Each number is 500 + 25 x the weight over its row's rms, rounded and kept within 0 to 999. Layers, rows and columns count from 0. Numbers have three digits each. The size before them is the row's rms in percent of the matrix's.

# v: layer 6 attention value, 288x192, rms 0.0877, rows 81-145, columns 96-143
# o: layer 6 attention output (transposed), 288x192, rms 0.132, rows 81-144, columns 96-143
# q: layer 6 attention query, 288x192, rms 0.0663, rows 96-159, columns 96-143
# k: layer 6 attention key, 288x192, rms 0.0666, rows 96-159, columns 96-143
v81 097:502466516537536504487530533492502497515493481527514525509538488496498525528472536454497479491441512523522501495478513479421484484495512535468506
o81 107:501541481491479495449509484482557504548500522493505525523495513516613501480513519482514495485520489527480475493480509541515527512475529491483478
v82 108:441509497535505529530492479486516473526433544528496477515514487520495470519518488513520496494477507542503483526494493524520499518504501510469481
o82 110:489480473465455487491523520507482471478466500471524496466502518497510508456458517482511519524524491450459505461509537493529493478492524484500527
v83 114:482505552523496440488508450514449482453515473459470474485478498520516504541501498440504496512448467455470483537519508450469505465494469495498477
o83 117:483501537546495460496505540506525461501500456503492519542529501528547542517445529505538454492516518547576494510512470500530454516474514506510541
v84 106:503510510504547520545475541486482487527502528510503518479426508474504499518499449555490492503496515510538492547499473481538488471491497512478472
o84 112:495494499508505464483480499477528473518527506462484444426513512535526500502561483478518559483516519522504490452505496503515484516476499522494473
v85 113:508544500513486477464527457478474517494447488493519523468508488502512446476478467461487456495491502471481457493437489538467510511438512518511505
o85 114:520531473533520525522519511486495473498534548473504520526469532473479501521480507468485477467454523519483515501524468492485489445518519488454437
v86 094:496507493541485472494487505465514473458499525509461480492484476483520556466504474500486494524523512500461462492536495523520474505474500489492503
o86 100:515480478499523471522481470515478488552525475481487492475512506524495511514471507530510537517507512495495478487506493476501475515494468487537547
v87 104:490520508470520479480468480474522484469525478498511502489467447534528540507461483549442516502506517478494485504563522476478518460463528480494495
o87 108:494489473495522454539522511487480507501449522468472518514548469482508509489545475482516514461502522509501542499469533509504430492465496508535479
v88 109:458566483478468527495516496561512487501527490493489524536519526521499461486505521503493491505485455489480489547507468470481498499479508501499489
o88 115:514497498505519509521506480469511505515492506505476492498507533495497549531490485499510485477475522505521498480522495488497512555503523482508437
v89 115:521510517484472507432535478520513512526527516524509480517503519449540524523490478526531525527519529500454495514492501491517505519505515509511517
o89 122:486496524473484473513511566482504500476488519520498490475486511489502514492552517525496496503467488506502486503528463560486516425497512477510503
v90 111:525501522537495486528491506483541529460531472449534472453520516513527485542518536460497501533465474495468506486479531500496514469535463492515486
o90 119:513515513497574465475501501519520507492524518510502580515526478525470495441490520518502490522534493540566453521499473531521523504501542502508488
v91 099:460467481461505530470508481500539505513474478473487480489455524507482456469509490459495524524480497515473424483549459504489481478475521548499516
o91 107:452464511481518492506499513513470440511539501502516511508467513500502501517492493575486522462513482507481490497466493502498542513517508463492480
v92 097:467479472507487487524494494482473485509487541475520483479512501439531515522463457567495491480472493521558474504468490506527504562475513469487488
o92 101:457466467497477477490485459537493503519483488504481485525524513505487531493496510512454479495493521517522536543502510507483507487504541523486486
v93 102:486497496465488503498526509474520532457530494521468491480561402535485503510522458538505488478496445486513518496495480499540525502483515455494515
o93 105:469540492523497528516479491518524522503444508487499497511497512496471487487498510487504505463494485507502506472478552479477459491447522517520478
v94 104:554505501551444473521464505494470495508499489487467467473523503448511468522479500462474539514416517519501506521517480516536516503455496496505509
o94 114:454535512528546514462515498494518494548523457536479520495486492518478513420513463547544487516510495503491480529506490519507493492500606490467517
v95 106:507443526521491543499506488516492509506501481497474518504483478491507504483481554476487507496458484501516531495526556473487499535490457520458530
o95 103:514511484487491504530529532515510499514492504488525482526517497508448531485509510505499506526550516509504525497457441525515537501468515469520542
q96 083:472495528517471474469522506489505503441446497544483531481509489540535494471487485487496481522531513497521481521515462492493485501445525520486482
k96 083:525469512532519500508477526528468499516493530491492521491476525493480486499475543468510513494509510495534506554515490474477484507492528475519500
q97 089:518494441496553497527512506483511529503480481525495513471464474520519464479510516510437526482534492531497492539511490514497492515448504500516484
k97 084:493500461542541502504553481472546529520427470470492485472486518479510498466455486501467495490473478493516484486559482525515535498472503494510505
q98 100:475520463456509520555523503526511483511490549492479448489497519441489509511548479495477552485479464483510514456523541476489510495532494499464515
k98 093:509506509520478486548489515536503498505457461500497476521475513488559488500513487482508497483460495467486492547523578499501493515522456512494520
q99 100:467516513486509480522481480488512510531523538502507462483464547539505538540521452532494529515521506505467478494498525503491498516506529498490507
k99 092:505492529505470485475495518519542540563498489500443497507524496535567478479534501504507499493499457491500469535506518521494547480509503481497523
q100 093:432454474529472521514528515490514525488472504504536501523511469512510453555494501499479527488458501502528532558493488458546532478452499454507485
k100 091:447477481512482513496500524472525493483514515501498487470514506500473503505472527524487534513450500511531551516449518477539511488499477451496487
q101 085:478475447458536491485536506495484502493466512565503502520534495506463472493475506498520483531489534527518513503481513492511477510506489538493544
k101 083:455513486530542537476488520520511474518506526469518509487500402458514437493503506490493465459458490472511484493464547515458540466520481503467519
q102 086:460517536486504498491534481494499483526489500501500490517493487511522489467515493561501474506537506491470493496524491517489523534494555478557501
k102 090:508510543536500542483518512510453477558532459500490498485514495490524471484525517547523490448464490501531493505485466515505531502508523533522445
q103 083:479454500506474481497474528470528490544544522507492493477508508502464480442506485508526462483470471508521510528534489493470491466519467495532570
k103 081:529528499502481496501450521480464489507489493497510489485464505516485507530494545511490481505496441477480476535569505530487503533479505533484550
q104 080:512521473494506508525502506486487496505475515472506487534506503562495513493505500522516462496496496525485513484502494483450459522530534499479474
k104 078:511487478535488497535478491537525452518500492497466512475511526474545510469546487523525488492527521464495486509520490468496475473499500536515531
q105 090:478504504513492490527478496508460470543508532477518479491494488465459514459478485518463511510501549478491534517485487524461522474483500482502550
k105 085:503479446503514480460507503509544466472492521525522487534524493511490520480508486566494498497481568480514528532491527515526536501512479482512495
q106 089:437552498445501508520528517495514493525479504476466506536496529452443521473511509513475477568538472499499531459488502471471467488506523526527480
k106 086:448518503493528522538523494502494494490476497496490497534521522473521491509559522508493473484467462474528502462516464511451518550546484497507533
q107 116:508465452521550485475495493458496500493496489538517528518529519487621514561487477508555509492512507493486494512505490530503526505502488456515499
k107 096:525502460493507491460536532489462484502466513460468500475450482524529472472471526503488543468491468513531505500511455489502508460533504423478497
q108 110:493488446545518501513489514488523527473501482528514511510543462537551463500497501480474508476520533494470479522483491527522528501489486530527519
k108 099:529486447548500529452534509514474534480459481470509500486476462562440509496458486470481538444507500521484524500501465497532491461501498480512518
q109 087:541474472494523469490542504507506511528527506486549523523495436470492481515470491517503509486496466537520501556506507508518542483480434488509517
k109 081:512487440479502461489483497430544490507502496476497495498491497501471502522476487481513494491512472508503500479499498506540538503516523505518550
q110 094:509475528511482497468547521517477501546493496508516498496473492493487529496520564502488505528506472517480521521466536499525549472451516484505533
k110 091:512479500476516502520473513481475480494487490517517466472529483542452499475467481503515463495500543480537537532471516515537529532515510481521488
q111 088:497510524481497541480528540518533540467516535502498517494460476506507496490516485467474510474500475521442484481493466469510548478515547509493489
k111 086:503540499484518518523514497524549490466493459472517482508518459489525453558490474477511519471488486486497503537489501499569493463496533486530482
q112 089:521476524475520490507465539503534485488506486458546528462529469505546497532476491521441492515492509494480526512472471517545488546496492527480504
k112 082:521500486498479459500456482465476525491495501473537451483508535522517524507521496493554469526499550481458476487507508448535496537487481504508560
q113 086:436483529484494512502497520518467416507510528454489451474447486493491483460490465489508511483422509467490507522534532458497496509550524485514532
k113 087:513482481466467516487540499477466503574517509453502460530487497529521491472555460463560493498494495479543522477478510495528502515534471492490543
q114 081:530517461530499519470475483476505511501508494462494519465504522484529455478497492480470503576481479521483490489510505470464471497522457494519493
k114 075:517516509503466498456510500509491537495541509488483468501467475460536486505510493557498495484534524499503486466481498464532504490497496475509465
q115 090:550480486503500536483549519489532488558469504513518492473487542451454499457481517417509495525503471514498503511487512496526506477500517457488441
k115 088:466512489484509533495476511497485541524503486493520524484504543452504457511482470450522511499506498497506474486547478464547591514518514519491520
q116 088:498471471506485467490500494497515509496491484508532539502552505496530477475530494492469497477502516521501484492492477486474495542507475495544522
k116 085:540509531527482463497488489529463488503519509470478483513493439534520561489507489474496511494470500530522501479481449496475490497511537502478489
q117 089:478447518509490509490533500486496523543501456526475486493483557477488501528541524512479512461493521516529515507511513482508479531519484492445519
k117 079:442467503458510485517493459486522501491524518501539483505514473504515488512502493463454493470468506479492481519487545532492517560486484474490503
q118 094:513507506490495549517473494490487526521491509470511515484510511463471459509518509512456498525471526514527488493530521533520493506536544508512500
k118 087:511449498497509491512557498494527539494471476481494513508527492481514512492501555491472506466477487535435507511518529539503503507477530510525523
q119 088:558476484511554501473525497522504499471479539460495506536531457519443464485425526489511500476505487526530491527461477485497535503482494496528511
k119 094:525497487505525507493548499489480471486506538455496493493519439490477514490492517525488464498532452547535463500477511508496494489521491490528558
q120 097:497572500498448498454473505464458481456478497536511499540509528509480527507532491485487493506497459465472512486525519450501475545528469533494506
k120 091:450529505477474475522470530522468477519468472492487529507513507507506518510516507547552472511475492485498499460476508523469507540502524487496465
q121 095:482478526480461506490447491535490501496487482491490465501445478463435517479498496493471500501503489489506458471500500501576536533526505528466510
k121 090:454537502510458485481499494517524448495477480502479491500541514486514567498543501490508478526519538500496492544495520543494521523529493572553495
q122 084:519505544494434484491524501514479468480517474511524477551563461548549494503515517507483521501456509521531506456496489480512500491480502541550516
k122 084:488547537529501501507444511511491488518451413503465515530507490484516511485503485467507498470505529500509543481492556480521482517521523476508453
q123 093:474462526455504489514479486487496512471483512491491483515483464510466528505502504495517495517506477496545508486499545527481515499537484506483536
k123 088:494531472494480490490433512512497520477511499475463500514469494432508523498523476494525489459468470537537494500472519532459516481485502507552455
q124 094:505519535511530493529495502496522520466522500560546525499494499464526486488498504442547478516511537531514517497503465538491506498503505477478526
k124 083:527497474497535499527503518512472503506489473478500480507555517488524525513485455489466533478534483524552489505493471495510497480513544470467513
q125 100:435524517451439475502508503485466508486521493514507521495460503488438519471489483487534552482497545490488529502497512466521520488499524521470492
k125 091:468498504499449500508509545517502502508491464481520484451500492506513464502491501544535496524460537488483523466505557517457518501476494510534481
q126 089:512467505520511523527499544523501467498497472496522517513529499489575463512500465490531469494489529460492487523469480511478516473486498482496515
k126 092:506525496514498496472486496488473473471466488498507489516520471506546517555500537513528479538557539449501475465493432504489468473526526490487463
q127 085:490544504473552508486494512456486504513518474541496513505503544528475501497512478473506469508503465526488459462560518481552496486466518506460527
k127 080:484502495527513466521467519518536517525489467535471497438523468527500439490483476525491468501533490527489472500534542507498498506516533540456521
v96 105:511521491456491528496499489523477537469440519493506436508470511461520502537481491495446482497495528532530436478521519543472554532455496514509434
o96 084:546522510483505512527530490504485531475471516502519535497466506512541505491498505511502488502543545504475471517492491521520458478489500530471477
v97 127:494474493517508466483519482546534458495516500508500513530533502474491518519488461515509537530492544494489466498502486509473508510540464499539479
o97 107:461534476493481503505503524505517509450501471506495512484460469484523515461495505521467528491500513478468488451476493466491538517489530484488488
v98 105:509478525470537529490511495525504559544481485518523509482532503488546523495538501520489472451514500510467491489521487463494519530454499534486495
o98 090:507506473494440501520520521484470499465471526527508499449488501516457471507496493459488531553465549521471494500509507487522492535518501520516486
v99 127:495488511534494503449469460541558459492495501479486449503500497462526484589505488472489534513510471454491506485530485527506480495495482539484468
o99 101:481516533465524540503494461520511517520504481482487471503465499489483478481481490475479500503490494473477494543528478483502471500514542512498493
v100 107:486509538494478487508441492513499507482508488515496505483526481487459442539506533517535498508513517527482501507468522479521521476478513499495522
o100 086:495529478542448498471477524456501491523517492467452509502522471476524527526528551519515506514481468507529533505552505506524459528490499495477475
v101 128:494495488472499506520473498506469487476486512487490487527485517517529489475468478522502490453505471510504528480545482522540473515493518477485508
o101 104:505505503493505473540452484510516452549489517511504505522507524469493506536477491498482541502518471490511505512525451491466498499517528478521520
v102 100:548513480478480541480515527497523507483507476513503445533542501469493502558513495469483535518510477507488453487479560501523503545493475465509493
o102 088:479496517515509518485483526493531481537469486529528501491494498496495500446510485472520459485517479491480522480483487508503439498504483530471506
v103 107:501471507507528474512497496465526512498488506539540513476474485460531530489485524529500513530501440466483478495468496508536464502447518506468499
o103 092:493488505508489504500498453459530497485469503486476555487531551534520452517547523497508501519505479483490494514480531505498477516506501478492504
v104 109:485529517463479514488473521490458493515505469471504482501543493485481478493491510504522531506482541512474501516528504535540514486495506505484491
o104 092:504497515520467494501455480509499519544505543464536500488492485508520513515499496468497520474470488525489477554496498474483465519508499498486466
v105 105:511457521464563536470523471524490472467508499513489521481510507466493524556509503507487497490500484550475487550545515499458488498491494476485509
o105 087:513534507518508524464492538510508513448504521487479534505512456456512487478526512524466535466520495502529480508491447506528499492532486533490516
v106 112:512514492506490452529470500509478498453503476451482506543525559453504501558493459497522521522482487546496519493475523508458515465485482497543453
o106 099:528538517478492508467531494519502516524505507497532496461449474432476494500495514448498508494495496515515503496537467476524519496482508492479514
v107 095:447493469445496459522460489492463458499545519530476494498503490504514502508544514505506488478501493507546496499499493488502478481485524454467567
o107 090:477532552499532484458529500506485521507486466540474482503504496514510514518508518451556481484490491546481480512494498506464525497523461473535479
v108 105:465525500483499505472506489516490442553526555500473459513522488485504512502553505521509490477496510512549489518522491463507479489503518522543483
o108 091:459508511521517510489528507521472506462461517531485469518494471494526495455508502472524492474477537491473513514479464481477492482506489475545517
v109 113:482519495477479558491486519472511492495466547461483476551497504532498516486534486501471461536486537481498480500494517530480503493504462456513446
o109 098:458507494468514479526529493500481528505463500479514535472495469505514523526519514524472523489502532510468475521519482498514481488528514487467490
v110 117:530483507473523513496543495521493494454521472513504459505484471502511511490521546477473494500501507481514509458527475459457507540461518496514507
o110 093:523495521509507487501509524489455490481460468497474506529517473505502497521487483479527476518469482462513522491502544475493534494531520493549479
v111 103:501523481470503543496519502481545530504532489504470466524512556508495472504475523487465517489507498551451517469508490450476486478444497498490521
o111 085:505515503465517474506496523504449513541524519531476501537501503466489516491507499489506500486452485536494497459527514456495468447546478524494495
v112 111:527542518509558512509531513510459498494514504512489458544490503469500451508456500458515499526503471524488490484464480460466493501484504490538525
o112 091:472473511487477470489487489511521486521505501509486508508473459517478437493511486495542512492519500465512515449486531485482501489509479521506536
v113 122:493543517510512513461486466477506546479508474519526498486489494494496525503541527479522467522496532507507519494447464518494478505440506515456530
o113 101:512521465510499508485485514490529504523509451530483530522525523474502534483505500490497516503522516517517509446527514517511522522526516525477535
v114 095:444471481500445470520521529509504515500504495504480500512449500505494476517511492517511517490494479509506522468490479509509494503510522485527506
o114 086:510482490521531464494486491488487482487519472492455450485489501500501532451444441475504494486497517485533535480464511471461441487517557541482512
v115 110:519481560495508534491516469492499531512464504512498452467533486448495482472511466504535507469511555460517486488471480507542459487496526505485509
o115 094:513494489507467496497539526523493510510505503469523510478484541507480503528476514452498536493512447514491490470542507448489476550506483527526493
v116 100:480507499519537494496513481485456465528534510518517513511509486520502492484492485460522496522505491505491525496492479494474501501506515498514507
o116 087:484464503498504470455420521500496474504508508504497452531497511502494437505506532513547493478459523503528521463510494519475511499498498518485525
v117 111:518471501516509486496478480548453533474498513480504503512500485443514500477501473512527506507483488540443498541547499478483526527507503511474476
o117 091:476518496537520489509455511508501545527539490561493478548507477481571517506511501485451511447536499561467484478499479506501484541493526507485518
v118 117:481512540515472536471556480480534488531483515472521503521514475512495519457498529507512484537513489512467555549547491463463455464494491490496515
o118 097:502508524510473490468493500507516513485490479498523506520488483494494526476517495567439514525500553509497464495510507511446516489537525465530492
v119 119:489519455512515492518484487526487489428505505483504457507486497512498509472459503460537488489516480560444537481518461498478497525444503512522512
o119 100:534511496488508490515470494511488463553493479501490467499523454447500497500522479479500505479538493500545484493516503497481462528552524499509524
v120 097:527499540532485504498490495484537530531455500488479497484486511564515543508509523504548518547539512458485542526518491521495508497475502522484526
o120 081:525482514506465517509506506524479526491528449480511503496533525486508503478524543463479471598489499535518524504538510485522499526505459510515499
v121 114:486519496492527501502503533466584529478482523472475523466522464504476487495510494494499458501514507491489481525479450492507520533461458491458557
o121 088:492505505543514466473466525502529468521523453463470511517510479478513504478491523526459499523475481515534513481487530480536526462506459468520498
v122 113:481451493513505470498447478500529534486570504514468484494492469524522499450499524522541520507522522515512501496494472500548506519497516498464520
o122 092:507567480473451483487530477490504496517494509534485524518484526449497514479496508446462482509523511528504541526505489498519469490501511496531494
v123 122:523534517487513546502499503523463475509516494491507535517507512454529537519520527515482482497491499516471481515505483464504505505466514427513485
o123 101:503488520505507470496490515524513516467507462526500527507514452495504475533507474519484474514519506504502501499510475573519532517536483464503487
v124 108:476475515506466510494518526518516497481532475479461453501532489497515518505501499518504518461508469519484518480476476526494481527508503486533522
o124 087:474518525481502472436524525496479483508525477490487499484513491468516456512459449495520493498502514511506479502495499470494507475537500488462449
v125 116:501479507505530486520524476509484493506500481502476458511524503528546521496460518493515494491502492526496459494449475524497493522503513553507500
o125 104:447513518484471504485485491505526499481475465512512488484473538501478456505490502510502496524528502542505499514501528499506559526495516508490481
v126 118:484519513502540557464530481485466510485485470495495459480542492471536535491483515504544493517488471530509537515476481503437428464508496501502491
o126 094:529460511534489485487497502493447517583517506497520488446486473503473445473468482507471534455491525495504513479494496537488555495481488511502506
v127 103:483512509549473466528457492543537527492518504521509482508433507462478529467489482513471512484478471555489528510440542523506475503477536502528474
o127 086:515491488496486525447484519534539531532544487535473500487527520494510483499515510495461468522514561515558478482477457498495471478474500522503476
q128 104:483519516524502487528479506551493504506467508531498517472489456501496510461498489482470507504535483479504497496507486469509479557513584517478514
k128 103:503499514483503510500445510528493468499506538539513519509475494495503522498516505496521508487525470523558484515488466575491501483479468509476485
q129 109:506527468496526500514505466474524495489490505482458483508490519535549559504512477489550461513512507523443507463467512514475490511480513562488494
k129 092:485522529549528468510530539527498510540510480513439512487510458487555526515481506477506505492498487508460513493493492553482498484489510515478507
q130 094:498503477490486491502489473486488451509514502493497446460519490473512529510454518500495496459502507489518525497512484508453530501545464482492503
k130 103:518485501459482460491510517503464495495475530500521491505505466477527470531448499480522523490441545490532489556496500533506486455503452510492505
q131 110:465524470514504482495505513487503524478481514498509523459494479514466483501526498510518470531474494545527487553511497525491499420495466520499438
k131 093:492511485540558497499481498483547495512530494538505514498492504479503439489511533516468504518520511462473470473511499474514510444485482559511528
q132 098:501492445529504498524488523508514499564528470547504504492489492506523550503499522499452530521499508531476496529505509530556534489483489501515513
k132 112:519492496508524481499470480503488503512493489523514485483517488527455536482456505519501495579501518500492520497536485536523505498489491508495540
q133 103:506481515475484496488481532496498471497490502486497500502469524526496507514513463489497526505462531472518474490537510481483514559510464498569480
k133 102:514515511516496482531478516536480494486541481414424493520491490521474476542527543508491515519466528490472496493497499467481486528478486510490504
q134 107:463523504511443532480520503508498477473439478487500483512533498514482496496491503500456505487500511493464472461507521478499470511504514567560485
k134 103:508461480522486525524530497534460463485502469507477534487510483528527490509484490453528535503502490492474501484509466505511449494511475515506502
q135 105:483533459459483474505496514507498483489470489559530521506511532476488456516506494488474505509528512500489520520484494472496522544504481505462436
k135 101:505537509511493502481464539533484508507458492530545524515480540489477441478486458504518488510481478465499516491535514472447505487531515543491530
q136 098:529521503488533499479475485496487535538512493500485451508511509499488538485547471514481457530494491517467481485546493533523514485505505507472520
k136 104:507516462494480490507449499492540511513511439526521497500520524523499504531468495489486479520531523511484486464501506506486508482548525485443512
q137 102:471497487507447512552512495552488516477472520549531512474500511452551511490477476490453536522481490478552495485527525504521508489495451513507502
k137 092:526507492507485506526526471508540487485491529512502481518486506456442476514509523447481532475469501509469503475518504462515522510535489468533483
q138 098:534542507470461480529479497522511504463513474477533503507512481528520496460533518504498503511528503503543495453477489524492480497511515528546518
k138 098:478506521507536477509483513525517475455484469502517511478534476494494505537507499516475460518495513551484483542474503506479455460496510474502507
q139 107:499521431504495493512528508485482455503474505484540526488482484466484475486432513496507525492486485447492507499493501489468484512530456472448508
k139 103:491514461460487463503457520476479504500496513489535511513507486478486511496483462484514503537442447434474479543508491534474503539521437470482532
q140 112:452493483502504477522507462483493511501475489554465472523517496510517498535511470477505492500502492514496480493490522458507482542514505502504467
k140 099:460505541480480529503498516532466509538478521549508478515496464519503520494521474525492511477485494496485490508496505475492532495469485484497479
q141 104:502463492495507480513495463472463509493521510499514478470476489470515470505460511538474529507526508509523532498477486488465511454516506495487499
k141 103:508464503465486478529533478496497511482515495481496482490526497494471507474528498514451507509486510481492519500472513504483527517519489452536533
q142 098:531482445467496521465528491514517482489492515510507554475523445510502506481460486513509512479519508516493493482484508476524493477480558460529455
k142 100:534525478500497482486545512454486500474506483469535504492480529513489490514505499454538528537503485539505547530470508511549501486495524494510541
q143 100:514498499514508473490517499505454465452483514494530524512556487518531506537482507493498488484480486494526511508512522554528490491456460493562504
k143 099:485500455494478542516480498462494492503463504500490508514501501502496491523450510469548489480535508500499544498460518447543500509478478494515542
q144 101:501513530523504508498520502550483471539494510501497458536555511476475489489527523512493469494513455550527519497523505500492485489479572516519498
k144 100:488489497460509514500520468505487464495476491484506550527566471530501488478507562465501475478525537518503491458502482495498510464504517475483539
q145 104:515512477505538509507513460510453524509476510497512495530511512461502502544515492459503507487509536517518508498503541509453488533507489492498501
k145 097:535490496509513514485523512551445531521488469473548477476487525451512461467511472492488495480470493525494486516511471496539515486489505528513505
q146 102:513510464510504500497503495475496549470492510477457486489526531524499529483469545489503484486499522513484549491504504485468508487493444498505479
k146 096:504490503511520481517479480488503502534475485463477452495498465511533471492466513474515463494512509479508500500487494484495472498485475489558488
q147 102:467526525538496533548500496456502484496521507531492489510526518540431506513532475504498502501529494492525495470556486480490503483498506471516502
k147 100:498534535513489515523493501491506527484477480488487507566511530475526479526531517491519499462476480517492492430523506524504486523498521533485483
q148 104:471513486506529519495478498508525485502495514524486507472448521508467567486502483531464453503470475478495471483568446498489572546479540477490514
k148 103:497508476506537485471497524524524456529495485448499507520490472489529494509509492513513469504527469519520461493531482490519556541479523500454515
q149 103:515478489510509499529516477508487541489505504456502488549512521482516481478518498521451515516443534536465483511506516487503450507508556532498488
k149 101:490487441465493534544518487485525457526462495450506458496491488483522484462526454502493520516431502489475542549512481491471502463543499473485516
q150 090:469484489449460488496490501506504456505551478491504501482471532479491507524511476522491514478518535485495477504520466490508511546536515510566502
k150 092:510527507492462491499526522515481465515438472526524483490488470520479513482520496513495513486471550472490482497503506500474543524471542492495475
q151 095:529455509544492525514523472531496509500464473513516517531544460516546497499508518491444445426508489518516503484475470461502499515468533509513490
k151 089:500493481492522474504513469523498499491534522485509501490497523447473519491521526525479522472549454526525504487457490514488499516483536488493490
q152 121:492479532496507445449484493482498524471493505497483504468524490558513519502515501515478500478508483516501495482489518485489446518487497509543531
k152 115:506524489504473506498483525481500521465483528523508490547499533532502500456502480467520481504495496530479480511480487514522486522461470493509497
q153 098:507500516546517498473526505573508486452542489500460542539522501511444493493458508489469475494500483526542422550504490506465521555574516491476498
k153 098:527480572484526519535489482491492478467510509513518498542501493483468526469486496478563464474536476516519487512474468481536514498492483538519479
q154 096:456499491506487523481468493504478478493478499473496486529483495501514522502515518505508526475472547494510527481500523477520513460508522491510477
k154 104:464492511498484533522501487506516446541466510533506475503512501464509464487521554481531494513488561497508551456492487467505527468452491508527439
q155 092:486467526475449500516483483494496508474544499542514533532467518497511479512493539514488497494470560479486514478476487475495489502453483497523498
k155 100:471487517513511542461511488491517500478472484466526470514494503526498543490477474489495511497487509550492538509471456452464497495429469490514527
q156 095:474532501538484511502531523519453491530500438536481504489495506458532493488499544477464456507482499475483537525500484470497469508516532485458487
k156 096:454468480499479479519509493509509459499482457526495545472480557466501536508479543513442446529557513496466550520532474503503507543534522508490533
q157 098:516518489521496516447437482496474483525535500525485508486493448510505504477445494504490506504539493479508480474509543503540503485524534527483499
k157 095:508511527461509528503465494494512455484513466516534503496487512474426498486495525476516499540522568470475487498520485510490545502478487540538506
q158 109:528503529470469535519481506516533508470511513492520439505480478480466514529492469484480506523435471471471562517498475470499479495546448500511558
k158 110:513507500501472501518503512510505526493504567471514457509508542529507476519474486457466512517437456476476499526458520493504473536513498489481550
q159 105:502505565500467546515521509521509470501468458525512486519466490513532513486504464527458525508474479493541503544510494507493547562482551501472511
k159 102:516479488455485502490496465507487499511488463489549511542494520511476494488515476522498541509506498492498515499509480474483517521468541459462522
v128 097:492503493532549497511456478491501474518482501475497469487491524490518541545462491470502501487503451503487490500523514539534524506507535500511491
o128 093:558483526481521474496485487533525514501469524560497537488539477459462505515497541512488539515527521488491535533519519529496517465527510508523518
v129 101:486529490522496565508547485502507447524473548478522485510488469499479477524505475540548521520478455532525527514494516521491475496489475487466502
o129 094:490534510483575468521482504482484523458510487519492508522483497497486539464454535484475428479492520473496502506468471513552504500473505474491511
v130 097:498501532535533478511501453489527478486491522474466475470512511507474463479461548472540500490494542487504514524474526532502483531494450466523543
o130 100:421516514486445525500483523531506521546497530536495481528502483518480481491502520530451527508444478498511467524533503501536532484526483493491517
v131 100:511533503458536531460513467502499523499487501538538514506467497508469519490538493482511499520482527496503474522505492505522471491498495452487515
o131 092:490470480513496502531486463537513471507488503517490515463525464541456447492476504526507538477493481460531513525526495517525489533459461509491500
v132 105:475499498503509506491501471472525513529501493470534494499469525519444525538506499499505484478476438524525496476513527520481505515508482534507463
o132 095:541484533476548533492487517558449479475492534483486465501506461519434505437486465522490512508494507491516491488477476507529501466517485524484485
v133 099:472490484531509469522504521500492500510519518544500537541454521487517485501551498525507500514461510535475475496496475452462494475487478456470505
o133 098:540484488509461528490549476501518527483465483482488473513495482497509462495457507496468516569527503500561528452495476465495493503500464531516479
v134 097:469515490505460488488478499497483509498487458501473471492558537482533533507474526522492511453489478492485487464496493515521513517548498494478491
o134 094:510537545522494485506531494484516503494496518506480532482469488493521511464518498511487513492503487505482503500559533494519523559433525506474497
v135 095:485538482495497500469502504518525538464470512491483513491524479547500501470447519507545513511517558488509542514508493500478519527514496545482487
o135 095:484504471540523517509510512538498470457524505475502464529488505432497451497507484511498508446485502523517493481504546494523560497496534468426495
v136 092:536493540474512478511507537488473503503488492481489492461549476498520510524493470507504485508506508517525513506490526491520478508533448482467472
o136 093:506514514463464482467474505500536446530515519507496508484495489484526480529481515462543465519557500484531510461528508466560467468492492506513474
v137 111:518498455489462512484512539512507524499491509466478487523490514523488471507531503479497550501516540535486489501487511499528500518467499522572497
o137 092:514462523524511495511433504512510460521504478488487476503496530490561494476523513513506498499493520502545513513527489499503516492491471525443484
v138 091:540457427459529536496499478492511492479477535493516504517497507493472512546512506537547457501489424501499444486501500461500470488464505525513442
o138 095:484493484525519505493489558463495520513486479529431504483485470501534526474532492558495483510512476502468504537513492523508498502528506521523527
v139 104:464485503493481470527492479479514533510450491489518509524511518531494504498518498514517540518456512499493479525523513489469510484556479532494526
o139 097:482527524508481498518518503540499486559508483537514448469516459507553483504502545531540468519532513481487456471506509525510515521473525483486489
v140 100:462499524465496487501494525499452492462477508485448485529502488500503492494480524559449487487510533474490544489520474505528497445474469519532493
o140 096:467498506470486498501579500494502483499470476507493546510455542474507503504489477465524557526469491489478497552516508441474521485517513470474454
v141 094:511526465545504512487505486504487517513513514575469471516488520463500460512509510531507455456506498506488431501470510507458536501484493521513460
o141 092:502458475519472526545539496474484516522473510478539478509516506501514473462501499508513536508512494493523499448493514477478474527489515566508518
v142 098:487540471470525488508472493511481500489520473508502511527497471536490428516472467496504521568479509481494466488486492500496469493500478469470491
o142 098:495494539546503506478549500514510524504500508487496490506493470484464521544515488470529486462455509486538545512488484498514492491506503524487518
v143 094:544466545482482470483478513485514511538501552501543456482517496487537517474489497513518509539471548495519469521515482515473529498517558532485502
o143 097:469492459526473507478512514495473496502480524506518495524527496474534511532500512471446498477462494469477511533525509502516491505500491490518490
v144 102:557504517473474500522493524554488462480503501471505507489508539513499504530550524541490551458524463491483482522482552474517445508478516523490449
o144 094:472505488532514557518506510499506510507453525552530520505469496491514555521514492490542462496505524484487474507505473504500532498470543542453509
v145 106:508494503506456498461500510487483506489502497497536530484517529460503522484507471476521507470464521523510524512508473508497504485510508527486495